Weights of a small transformer language model.
Size: 14 layers, width 64, 2 heads of 32 (1 for keys and values), MLP 256 GELU, vocabulary 8192, 1.69M parameters.
Architecture: LayerNorm before each block, rotary positions, biases, untied embeddings.
Training: a variant of SOAP for these matrices, 121M tokens, 3705 steps.
Each number is 128 + 24 x the weight over its row's rms, rounded and kept within 0 to 255. Layers, rows and columns count from 0. Numbers have three digits each. The size before them is the row's rms in percent of the matrix's.

# layer 11 MLP up, 256x64, rms 0.169, rows 84-255, columns 32-63
106:119138130148110109124163122091097132128175142090136161137105126126077115093128146128139100158105
092:114171127108174126128141107118152136103187106100150135094103131110117139163134086119167138137133
107:094111135120101133113146130124112082131134154074145142126152146096142145111145099108111106165136
096:142147101141158135106135144129160139137148144155162157127128153099143186134166129123113127120125
105:116092137124166107120107130134111099137133165143117110179114121183144139119175110145121115110149
107:137116116145177148128100166117137138128130119155125100120138088101136152161136148112131129112110
100:174170125138151138138137153136132150166137133127161133167124155141131140169166142140131144131147
096:094084110118094114098115113128107178112108146137100102112137123133136128153041117163130145143139
096:143159161138175160116086142150121073142103122098131124117091089112128118165116151145153090155088
093:104061115149169155121136130158165114129100108104142103137123117090124138150142115100115122100120
095:081128120132158126146078145148156102136122108136152075126119138123126120132116087134114128151157
104:112176128137138124132125109130216101101122127113159142116137128119125102157091149106145121103124
105:119166138193146150126137097121134100110104125114127148129100109141165119123119089088186166136107
094:127155159151097136160138106095169114120130152136107093119147129166129141143123129101163103134108
099:150071119101189119160114105100154101118171141152075138175138120138101125107151122123173136103103
101:123097139163138169164116131155160164100155157135143144110139128143099087155102150115159134104121
110:105103177148127138163158152147123104120116136133138151128122142122134153168132155141155157118115
093:072137117119142115105108094139117133158132088150112130116076141091110134168118137127155152120132
107:140116112101163114101123115108148151115129131108166102123110131140160090125118109109156112155138
093:139129075052126139115127153163129166124178137114141113078093135135172103129117130140145120131136
101:084158144129132099125147170088134154125107125129128185134099124161124137112121114143126152127102
092:092110112107104150112104117105165094109101128132121114136113153133073115113082084089148125111171
087:075072184150130134152105115117140134131104167115183147149124158101154115171116151132108140100127
099:165121118118106115157143089132162186131119177113128137129130130084107111127145117150135192143140
099:111142186158102144113100135113123162120158151144142162133116177138114095139109101139143134138136
103:112129140117076120114124106093174087093130155096116086137122165150107142123105140129155124131135
097:119094153166134159095127097150125121117155172110144140113133104141095124103088103106115161168121
100:161134179158105140121162143109121153125141111122157110183107102113133144160132134106185156155142
105:122124136152128091112143117163103121125095164105111088156098099110119146163096143124145153147124
103:159129105163156122108177128097125133125085144126131104116147164120142102133096105147156098142103
096:141130111115105112082082152120130075094085163126127118125092107145128116144123106132118125088162
110:116135134155091150119092077118161135149120133112149119145114161189128097101108133115158109091131
088:146141113115171156126136189127122146129133148078113182100132170146138107106148179138145100136123
096:100128163111105101117132182139153084149156113131135156141133150135115143111148138120128160163096
099:109137134098154096129112121137077137115104105117176104110124116129104149154089125142101093117135
085:121144128171121181124091134121150164088111154143126123140134093141145125094077119126113140113079
129:078122098105091124138130086126097111126098123149139120130100150120118112118137131073148107101116
099:097163146131144172105151076142140135140160100112100149175143116174176123097099118121111132147121
108:162113097146133153149137140097124101130103153160161159136097175152145117173128098148157127146154
088:159134105117099135186126139135128155162114095156131083138137127115136147134087092169105128134128
100:090132142115118104100122109137127089089115159139159133114117149115145101072128049171140122108131
097:143128120139107112115140131132086132146142115087134086134167165113104117136107131147126114064152
089:101130127141122141146139086087114133141105109145146127103130065092135126139083124122088158113149
094:127139137149127174112091096147111126152139103136136136116064133154157171146125085176132133115122
105:152131138179102153146130135153132108144114138143134180163129119098106111132103134116168132114141
104:166148135101145162150161122160129097183110150116152087112122091147116153094135145147114143070119
092:126115105143117110131095135117120125121118116123115095166097125108091154118096134181062150137123
105:145148119121169115122099137103112133161122154151135124158127165138153139180046132135088128118150
101:118092101132155114129094138100133104156119131121094102141131162137160114150124147089121093160075
104:137128131089079102122096137134121076150136143132116153150101117154134113089116084122116150118119
105:107144131133132097144082116138121137118109096150117118097103169096139152144086128146148104070119
129:124141141163137125140137140149139157116136172152162127140147138146124136126096128163141157133133
102:117147116163132089122130152132108116124109122147179121107105132146163147170121135138121063133138
094:125086103130118104118127140143120163141148156113125140112124137130129117171116110136147069138132
090:171152082148124117104081128092130134128111148147116146135166155141093139118130131160119068159073
101:109122100114131084148096138133128136094116152122105127126106155139102130127110140095115128087114
102:122139133126110143147076141121149094130093109084100147117124178117117117116127106140147156116097
101:124124170144139139118117085105113158146153122156159109124082149177091175122117137143120113165111
091:122086101133106097137168144113110113137140117135133137091150137082099137117123126135085135130104
107:144153158163132129119128088147155100129141194133124184121108151093122113156147149148155111095115
093:096133085100130148144130111107115134112096111145138091089076141140170138120099130097148111129129
088:130105113108155115156147123121151128137104113135127146099138151135113149197103165101115107108135
092:108116075138121119102089104145116131123142095099092128096115139120145082119109098162078123140129
090:095173130081141126115067074108134165135121097117111108127103126142131143141137127160124142114144
097:168174169121102160146120115128113112140130134151132149136132107126123136103069135158136094130128
094:127178150127146178156132148075139144128169109137157156136118112152130115114099117147117098132121
099:086129130135096127120147095097150080099119120110146088137101136138118102118095117110144148129153
101:151107128119154117098161144154091104139106133161121116146090127111151135112129144121168134114101
092:134142097157127125090145160136170109131124124107108142173120117120133119122096051114111141139128
093:100128120097169119149123139159121153113099092145091136104081137150120095154104152122137141087136
112:140129059132127125134167161146109094101099146146087098168095169120091138129148135107094117107128
117:113123084156119128124111138116121127078129124132093082128102131110086115105133123086088085109132
104:141115142186102169121125099169157120132148149120131145120081128168160103108145124167162133114126
090:132163147138142139164111123108164136144086127102134117106117104139095141140141110094160175118126
097:127134131176127138100171105148126065133156118120148179104101098118139084144078080129116085137113
102:128144100150129109128153117104097129150140065150140123161123115066155141136122109108125122117093
096:107124139131131119192145078165113146139114153145126132162109183111068140098117129149156100110124
089:146162127108107154099088155160156119176126119154147073141132115098137130115154130197146109148124
107:123112116108091101126083132116129108130101102097120110109085092134118147134104125113130115155108
087:144100101129129149079147125093130127110147157070121159140092157131113119156112142130153113131109
088:152150098082154143116137118080118124145107142143127094137158146132147101125152142145146098084129
092:109142105140179096151070095141112180128126148093132146098106159122113149084090119111097131121119
088:109129113133138115113144167094064153148096125090115097129139132118111156131135104104126135144129
109:148123125132152097146134124118101136150171157128166152169119097112115195139123127121164143145120
099:129142132091123119112111138142147171153053107138141149112120160133129112099101118184114113162107
110:117142059128088100114132118100156124134122127149084126126135103125099080134122141111094118115110
094:133170133088111124120139171118135121116175129141125142120123150133143128140131083137133107128128
100:178151160128091110134133153125092072126133144123143139112121155138107126124138093136158125108114
100:117151108124147136092154148141074111141101114109119168162096148135113087146148116158120090107146
096:094147134125139154160094131129127127176096085137145109122154151120103166144087144140122127087154
094:111138050161121152130134089084168126140155186130140134109131135146166118107115124106148114134144
100:102105141097106190101141131134114139164115176155162116123161116159117137120138090164143144116127
101:110093076152169144125100107123111085127096127123146118136107182071127134148126125129102137127093
099:163128104124139100136130113120095147161143148115122108124145128129126103159138143139072103128152
098:091079101151114121132107130134101113134118122152160121144092128148127139103135158071122135067134
086:129125146132105168123119179135073132132144113163126128115086134114149183122074132110122130146106
102:146185120101101085120141105126130124105081127126129101127138156131138142101119092169085141069146
099:120128117105109107132135126083096127145157135136086100126123180105065142114119167165103145119130
096:106124170126072127166112128169099163127116133092184150115158082150147101135125132132103096128091
095:137141095106107139164138114120130158121103110144128149126141142142139157161131106124141146130081
096:118098162140158109131097132159109145174144160175094078126145087141147170143105114151128173128120
089:136168105127125110126125147181114074158150137084074114132165107135190089105106155141155101133147
103:136118093097138087119146144121103159124139125091081099138136115103144149132132066158101099127124
095:109102111121146172108099095144151140127097120132086137178087115170150093163108109134123144117154
099:133141117151144135118136119180139158163163143159131164115196104133141108121146135141174115095092
111:144150138157150118135171113155144111156147144131122154138128131128137144102112128139162190153132
122:127124157139126151152114156153118120179163140155179179138138132141129121147122142166158151153130
096:097124128114175120106136123134160128118132162092098096156174174130136160097122107053117073121140
098:154130141100162151163121122140146114096175113134114116161134101110107117157160124137130129122079
110:111169128132155125178140171147155147135118122129166113163141162156166163125098094144133100180128
095:127109085151138114155143126131134126179145113141156111134127116137115157163125117153128180149097
095:191168133105131149129121154149137126192141158141118106114126136140103113130111124169112149117144
098:079100124116110150123100123131133137114114141138068112115118118127114129147078107151113078152107
099:165115148096100172128143131141142160150153152147145153173137137099148169137114155125122159119148
082:126136142139148107125151162146203106129109100107109150153134089108125124166086115111170101135137
102:129111118137136074125114106108129148140118181124129149157105079131111124143119140113180109098135
107:171091120137091088118130133169094118134121131092121119160132093150113156114101160131139119090103
112:113111068142136111127110145100161152130141156098108095129148121169090116135097146132134110098133
102:132122079142128127084074110129104121130134143087109159180112161135130095138113167132122152149111
122:086096149110110131108138097106118111094108144084146135084113107117156098105123118119101144114121
095:172140118176152124150132124140152114183102131122113110142197139150124146158144113167152141107093
104:115088122154151143159170090171117168108126163103154123147140087122115156139123128127125123081117
100:123122150110108124144130125142170144133141158098157103132124089098128100117140128105123122124133
099:169150157148090156149120122101137124137131077144123144124106113101120131141101142148138157133102
095:111092152151142122130139139086136126129142116147127182182106100116068120122122170160132113095077
107:125119132119115120117115115149116162130129094173102126120077149122098154097076128157087121153098
099:195111134139099137121123136089093150161107178124103139158131146097119122147077124137153138099153
088:110117121129118136130126172134088106147113135131122138143105122163112106162164101146129118096126
100:121133123145136153158169139095142097121170092139105100117149135118127124115140143130092098096086
099:139163099117135111146130138096115101134160135100128131131135105152105147145065120104119108119125
097:143125157135108165141134138108110091152120161134164146181106118131121130111170166117173091138115
109:146135118122097087107131108147124137129159136115131121109119145130129109104148106133138082108134
094:122149111110137174162077162172138109119095129156173140149150098165132154135117144165170128131143
090:129130163124122120138156113139185107129121135160138104142100106139122124102151148112123185141107
098:119116103123117152107099092092108074117148128117109105130074145130111117149114105116155102097122
104:173125072140121095129142099101104169123130138091106112117121117145121170103132076125128134150117
113:099142090112150104123102119087119131142157172132099109152132132109088131156122104106106103138133
097:093116133166121124126096147152144110115099149088129097113121134115102125123127141107117098062121
100:122110154130125167153107164165119147150117149159167159141101092152145133142084152119130126134104
100:108083142132132141138137098119153174115113155138148137157106122142119159119140147143131125100106
094:081146084139169134121144150125165142133160128132156146117128186106112126169157131163157084111133
097:130158110124146131112137099174150134119142092174173145155143130154110131141114140166135128095120
105:079114134129121106090143134118140142104075165128121143124115128117155161110117109158147119103092
103:146153154120126086142158131130135147143139150118178154150119111126142152166099157131135148096155
096:089111116161141130114119098116136113144158133112180125136154134127115105103123151096153121134132
101:174114178106151137112107105112119131104128131121111117146100154101095100097118118106103097162085
091:092156107164122151147129137134141132115114117151172085079078152100116144119125133142120145084132
102:160109149149105085101108142102096148146131133120086122144104087134131136118112158161112123102129
103:146151120152137174159151136181146138120103145130155123166178156114158174151094152160097129176118
093:120107123111141152146126118138226098108105146159124109149099129168159112136120143143154120133118
108:150143125125152115192139141133142120159112131135138148139136121117187156164162104122113126132137
100:133127162104138136121131131145115179119105175129119172123149169148135150197108127117098173117124
094:113120143143144088133096105110129137146141105140158119118105100050177118105134114115150145112117
094:124155117102155123095131088125094114142088104109079144152098156129106087127115137092083123112123
107:117092129140118105165131098136133147160169131101121091153150161164160137124129122105157112101133
092:082141169146133139126142114127100143143154099114124144134154149118126132135085141152123166171081
091:148101121125128123146078101131123077142110117156182130148093122109112091120139130117138102128166
082:127182146136132116178130115178173158111154157173139152125170143089107163132102128092108145086116
097:109125134142097207131111155097092149167119155125140130124102104129165162150151131164101119123116
108:082137111121131132136098099102130161150135128098129130137147132179118097140086119112110139077181
098:139115111142151100130161148065148116105155145133156097148135106120105119144129090139101116149115
090:104146134132140169194128129155114168164141138143140087119080133095155104112166147144115159110127
090:141169103090085081150115136141116109153096117085125156127136136146105142161091110184175109112115
085:147117140127127092099129159094103112125163145087138136133103125161077112132151092132083086112139
090:117125108153079142121100070101179115116102108097108133152097136139127126147137092151155120136126
116:119125140104130112089135119121128098113117105102074092078090152101162136111124161157121111123101
107:130156119124116123149107158117091179110095134115087128121101128105117194104128128142116111096117
085:125147125125157107135143136128168071134118120098123151166070156139134175089120129092124104148112
107:128157129130139086125161074137170139137101140101150139114120098117098100121085099121103084156103
100:133146177109175076116140137156139150147118138137113110106113138154090084137107113106103087093126
099:144168094144127145140134146097152116143177169114113119095136119105112142110084113124156119166134
101:115152142126147064117110134149134086127141102156095157125070127119143098140094136139095138106115
# layer 11 MLP down (transposed), 256x64, rms 0.176, rows 84-255, columns 32-63
100:116124145153070083128150152174115121147155136111124109107129161114134149092080128146130092164130
090:146129144131049109141142147125163137139083121146130114162101159140120137111112137089138115119151
101:134159116119125132122162139150156154125102095152105122150090172134092160138163073139140100121130
109:113091154123103121148108127157140126113146174142073137138149156124185135133188115097149143121157
110:116136202116156062148153092152130120134092110153185158119122139118128117125128141144112141108109
113:144101153123087129118070100159158107143159124130126128160092091169134142101115129091100093115114
103:104132128136159096127187174155143140164135153110141131120111124126195131154127130106151126119146
091:140117168111127117100148130168176143116120065138144136118137135131145142128129115118113129104124
105:164116176122057151109131113123142135089138146133106121097190146154142133115136151163115117131091
085:136121144171082139165132161116109122136147108083125102124145134157132130104170198162124122157127
096:126082126148079105136122144126095147158104136149099134123100137153089144118146134124135147135184
104:144094150130117147100128186138131150121073121160150117126143145139137118121116135104148129099166
101:148180117132148155136119108147143102142145075123138125156125122130136112166101105122085108121132
094:143125145131092138149129137119158128122101083113097165138126095167164143097114140111111119157130
090:183136139148119124137144102114131127134131104106118116147146110121112134113100135126109129078124
101:172148098113077129148152083149126130130144121169108119123131118163127172105155126119113127146105
113:097098131173093099132136105120121152130166161124161120136104160135110121145132178127116135134159
087:179106123130124135128122158151136106107087076118148103142133104114122086087135126098129097110130
101:143066130127130110140139113146137135137114161171072121136130135141105117142095163141140117147173
103:109130167128149143130139162157104169080154129110090159114098134133121125137109153125154121187106
111:106132093120129107124163127142132145157168183132143148123092134154104100119108104119125120121103
094:135133125130138112116130138149090122126142075046117157118088158092151095139126121127114123135098
095:112110177135156116154135163136121129142157149130075140150136099084160156091129094144120104149095
101:136163145137103140107098140142115139153145122157114089119143199150111116141159109118145172187132
094:155088112115156107108125117109117152151130125156121162131137135106161103150176138098131107117150
097:092098145099120143079127116125092108132102084094108107132150129158168139150124120148118123126156
084:155127170144152163153157145123161157166122075141129129091148156140135156149143136109173138156132
109:130130125092118116129132139144129130117091102162165144112122141145140176119123154129124116113092
107:145139161146089127169155162148080102105120168139116081098136112133118125117111163135125157143146
124:185117110124137120151124129129121134161146116078190143130136173105159119092155100134149101147113
086:098116133123155149149112122078133151129163107076131145117153163081137115115148146135114104192144
123:134139096130085151172101118120090122146096129126128148137157154105120114118153084137106106140117
087:182160125137107110175161131137173125105119137143130107129124112115116158160137076124120143121149
100:119126100109140123126159087089108124093093143154114148110135132100148077160118134137140155120123
087:123103141138122171118123141139149134114104078122135078158127108149090126118124170098132200132152
094:103129127112091138126131129171104117116048122134113109122165137167126128115120108108134145121165
112:114137136094078145162164111119105152123124111147099097131175112151127136159131110094114121100181
090:120124125106098117140131132174106098122124122088137152138113101116088152130100113081149165129154
085:140088170111082123119084136126137145108108083126168123134141124143122169090150133116086159142165
110:126142114118143126117106083133168091107158159070147160128080145148127155136110172115128113152097
093:097080112113124064138115134156140156178142140125100135119115093101115142118176125110135110174146
097:158119123137160140107126142129182144136081117129134113104131086108115139119133102172144089108209
088:126119080143136110147124098124127179186135068115094088094140149109121154107155165088132120132122
099:098113083082150115137128183147148097097138108097120119164183109113086085142108103123134099125131
100:111147112121089099184157104119137121081144087167137106084124128117149161136148168112161135119131
114:080150142116138169117141106107118124139144154152120125132172127128087132147117085087141075155171
088:105084117102096126116134127138126134072165142150110120074160138117131121110104153090159085139154
113:132117186118090147170147141154134144091112089150124124137145095104157155088159135101130117116131
110:150124134141133141124102145124115136130108081170090099143158116193159124149174141154142118135138
096:121105124146158170183160133141132126102137101095149110082110146126126104152148177155139130118122
090:140155168121062110089109141112156127146143127132134100127150133125135144062130093152138162140087
140:116118131127092099147120145118100137120134158108092132151114128128170106134096121150154160128120
093:133157132108126133085125101152110097116112166117154135139156127146157100174119150128110181097114
086:091148085105136105150152127152160137110114133157095166102139189131119149127118147164150129112114
090:132153143155137143137146113107112121142134156147165168147124119199129144108108165152123102108166
096:147127132126114081139123162107133141115093160080103118142142115115121134082115141124151073133116
090:162104182135119134148185121128115107116093157076166092121152148150136125129100093163138115165161
111:127124126169141130121151136106156145127165136071123140151149109075142113112133138143156114087125
086:122108116138121141124136135155142106144147118121079184130162114157174111196121096089116135086136
106:070124139127094117143125171116122092145110096121123150126123106151138119159147151129089133088122
081:149148161132080108098116138144119099165127116169098147160140128129119123119183093126111096105165
086:141126142124108129151103143170164123101168119094136102153113117113125157101140083126136095163124
086:116083162103110110097132157133144102087077114171118146154114164150130127110155109093133134110146
092:155132118160121115101154173105108146126143163075110115123130100155141132121109112101125122146126
113:161122127129125112106157116101130115092131174095110064139139150150119111130121125146110169118119
101:099170127129142130123157127127099138119141182111109107179130144135165131098118141138100140090147
092:144117163088136132172127151113140132115102150123151130130156132112136131152100186074109108128120
105:096130093157127137143122129121173167109113155094134132112149119126108087129095149142112122136139
096:102153094114128157068135084142200139118160166158115141143109142154131143104150124156153149131117
094:140117124124127119136136082075147163132163143109150128120162135099134161125144084122112150172104
100:163121130080112143106090129145129122112134092104144130121109124089126125100108127134120191116118
100:139132097134110149094117129106120118116122142183158156145128098100138097175139150087132143122135
106:149102142097115134075172109107088112139149151150134102147138103118126168092127111098127127133117
097:155117127144132107123145144144129100142153158125113126117133168142166124122103146100145077127126
087:103131112128113100103163170132135115127135125137124101132165173162101124106156110153131171136125
104:101133110148117148059163133144128077114149154146107109166149102153156132105128119120130113140148
101:162145107162175132123135167123137186124166116136125145082119097121084154102134136127100154130140
115:154165120132129134110120111107145140162116133108162118114111093153093141170133149093126098152140
069:110142130133158127111139144118170117091132092117089156137134173137127107114091126153143162122155
102:150133150131103135147113137107161146173120106181125059127163081123143133147117120087102143101152
086:116120114127125071143144150166098106106112142162158135132121119158125172108179073086156137166090
087:133126161149132133151133106129147177147129114126147090120057113128106202135114182118142162115158
088:138140134143121112103115141120107127154115097136125105152109159114112139158155156158140195125171
117:140109147109120107152114136143114101097147175104159131137108090154157134168144114148131105099140
104:119156132129136115170145106102102108172160188108115082153096092110143139146135126083115158127136
107:135144120151112154122140154168152119147131116134119117144130146103122130102161082102106139110116
085:131139087154131157157110110173136129126082069153143118151115125160150117103150164135147150156116
105:167130120111121137111136120146137177112120151119147111102141107116123104076138110114075104147096
087:130094134118107132149176089152109113104113081096153146115125128113143153129108100146116102135097
079:149156121128116133113174114144153130119138018165159158141150099147153112142160159167122125121140
097:168149155119127149137137132123149164100144174115146125094151136119127111107136125128146114175145
089:120114084108156092141101137145101143127154085113105176156098135135091160102120171143112135125133
105:138140146097123142130147134109068121065109148136118132102149131122145127120113148108110132153095
095:127114112175104167142129142118140186114109126146135136125147088104125127075105150135098107135176
085:098153097151094103142121098098148129141144166166101107107173181137090168130127117131149137127100
103:091145068152140127099125097110163168133121157096111151148130125143120099105109125165141118100096
100:096098109113164117168128133146122139117123150100117147101124124094130117151106157058173113168132
089:151116149135144177086134107150127129119120148113119143097149126137143141120109119109116133166137
092:111125117112124125086094147164176138091105121103118148167086166175151138123153151102158073128145
085:107117140126142129122108159086142113167135074110102135136100148123114089122110131125150116106198
109:084137147158114160146099162123147123117096108141121153159147126112150108136114126144146156150156
089:098125147077122099125143143128145131142101093143154178109130159140132133145113065157135158130135
092:103136139122143137088119095121157118137121160118118143150166134123124087061156129113108106130158
087:122130140155133129138083140113162099100143121085154126072130087140159134094145125116099099129118
108:148160129101179119094110101128130120162116146157124124140114117124125116137125102159086118124106
136:118144096157136132178169123130102106148104186137128119125092160093138149131081126129150152145120
119:135139134084124149133104125112119128153160185146100132146142112096106135143084092101158124123173
099:125112120125114141093122123103119104119103201176131099174143111125114138106101135123129142116126
097:154074126110115155136144118121104106137129153121111114111146094096136130111123117119104102175114
094:127119091092133142126191144114114093123108111171107160091135098100137124137146142131122114126155
089:143093142120108160134143104133138086107114105133158104151110120155107107153082165123141099173157
113:143138134109082137150126153135096160146123160139131090119131171153056125089123091104106137105155
099:146158102122076114138152156164148098134136135152165149137150136137106105123116110100183129110084
110:163119102125100121076151141146115118132128160120195152154141141129169116135093127104108126096126
083:105094118112147159110138108130102170137156134106126129108116146145140173116149156157082169168097
102:130116111160142126106137173129162146121105151133110103153086126153131089130151142153075166143118
096:118101125115165110135152085073164165094137072118092138121113116115133144129147156125101103145118
122:160123103157129148145123106159139152158133134130101113121130117176080155122125146123136098113160
093:123120111109150156152143147044075159124120083137119134129156128138134142163162109148136139123158
106:143138130152137110124133142126160125156145209077166130096106147128136146121151114115148126112134
110:158153101135136150080127119150133122122184189099137118124141110158121145103097144132102144160128
095:163146115140169144137101119138097160105117098128140132128135133137132104133164132094135169059130
112:092136139116116147129101162128133123158142082136158135124104086149137085115102128130132160098169
100:102153143132115111142116155143155183084101132133120147144156134125117108105118115159159142105113
102:162138141100151097130139137138183122120121147113144174119183137136131171128144132099120117183113
092:135121159135164131161095141126113110143171163131164155136096121100152126142171097121116152084136
102:137114078130144125151162119155077114122119123085145131130157143134134094102159176134137141130112
087:150146095122167130110082102174120145110106115168130154123132150110124125132127096119133110139116
103:106168103109169115145120120127143081154137118113114158085104149152109156125119083086092105166112
102:089105150121150158133127156155092141120133143124154133112164151111098117122134142077156165138137
108:113155087140143111113109160152113094168119117109128153090150105124149098159102138109111111143175
096:151131158142099138110174107167121131115111129179100117148149143173085149122130106144175145156140
081:159114129153126134130128128098123113166100088155113144138150152142115125111159154094108130116124
101:081165158126153098140120156173117139126118148112134146127157099114121159144139088159134148132082
106:112130154132142144192107148131168186083132147116123127120112143125120155160082142132117152135135
100:101131098114104156134140137168098101079105146128129124087135101136130116137104150129129149125111
119:141156102120091091103085112136136131146186152118116117132112129112149179142142118116076092151095
107:100097110145141162109118150121116106112095162182112103144136125121120114113117184118143142084113
106:102107127069134148125123119115107183128163179149080127146089108149142144136133143158138117111119
123:136091094107159130180158130098134143091081151129115131159135088107137135135119123126136127096116
103:138162126141136146146132100137159147079113087122132127119108169134113138117156134104087103127092
098:104113158108160122153111161131094125145189190093142099122144138116169111147132087137152124179113
097:116137113119133161148146100127129121092156209132101095126134115087110152122096140174108124166128
115:162098106111099101112174113123131116128159151109139105138147100144068149145132123129110154106115
095:151126126135133107159097131119124143140071130087148108164099139096093130131168152176122118151139
106:130090161110075140065101135123135129143114102144122129095216123094143155085139125156141123127141
093:150138098096179102154131179123114166126150096106117132115152134143126169143110137139108132142090
087:110117120129115149113130128153155128129131115215150093091109110159147151151116110176135135114103
112:156137093101136150089081111118150143166122162102112135116133162160076133147145130112145139153157
088:125133129141138109128132151127099144162127070120137132099147097135155144157129129140117165089158
100:078106125126066186106113139109140161069122104153125148125108166133119125131132105150174116132128
106:126125094142084121157117138128117128148154165141108138151109186126155135131154159132136158110151
094:160173139085117133128142096142081136119136155154066110146135130122123153137132091160123150112140
094:171142157171133139140125144120145148137174094115148137167149121126141171129130141137115147174078
110:141080149115153149111138135083160115145128117169149141136143103140139114123138155113148165109152
093:109121111109136147133143123153084126137118181173089139161163153134118135167159139111151145168139
090:111109144114103124102152122150104115139131122158119130149112127114099170166077097137125171123101
098:100079134137138111128118159149126120121103118091133135151134104098097101135174126159122153149134
100:138117120142098152112109160169111104122140124159126128116129117123087123109066137148122103121139
097:132108103113070136140163151112080160133065094104114099144111107143108158099126147153131095153150
100:132103114153134131153088148110097155174133149090106156130128134159141129155086104123076159158094
097:139158148112157117083135141125161139147139179140123128089166123169131113087118095151149123136168
090:140151095154151149129126096126159126117099128139140129138159149126151104092128101123122100159103
089:083126164126103131129142135163146105140108135136137115125105106160132109160094140122145096178126
087:124139114116116102052127149124102146129117095112108158116155121159075111092154115162142161137130
106:129103118116184121151140102156149096125131137097116108111111153121165127126113141068148158145151
103:123170140125139126147136100097110127198131134117132112146138144120143126141130153145136118142167
086:135092118149109107150129132097122112170187130159137133117147128147109117153126133144134139140123
093:125119136157121135105115106129132130119151065120172119095127109082160093132129123092177137125143
105:159107140119081102090121141118108158108085104171120126118147133142148157141177146119145113166101
106:152101113140126162122131107138113167102110080126129120120082150076122150170156207135140091127143
098:115139120116124135162155129152082153157106132134152113119128122121153161111112151095104104119159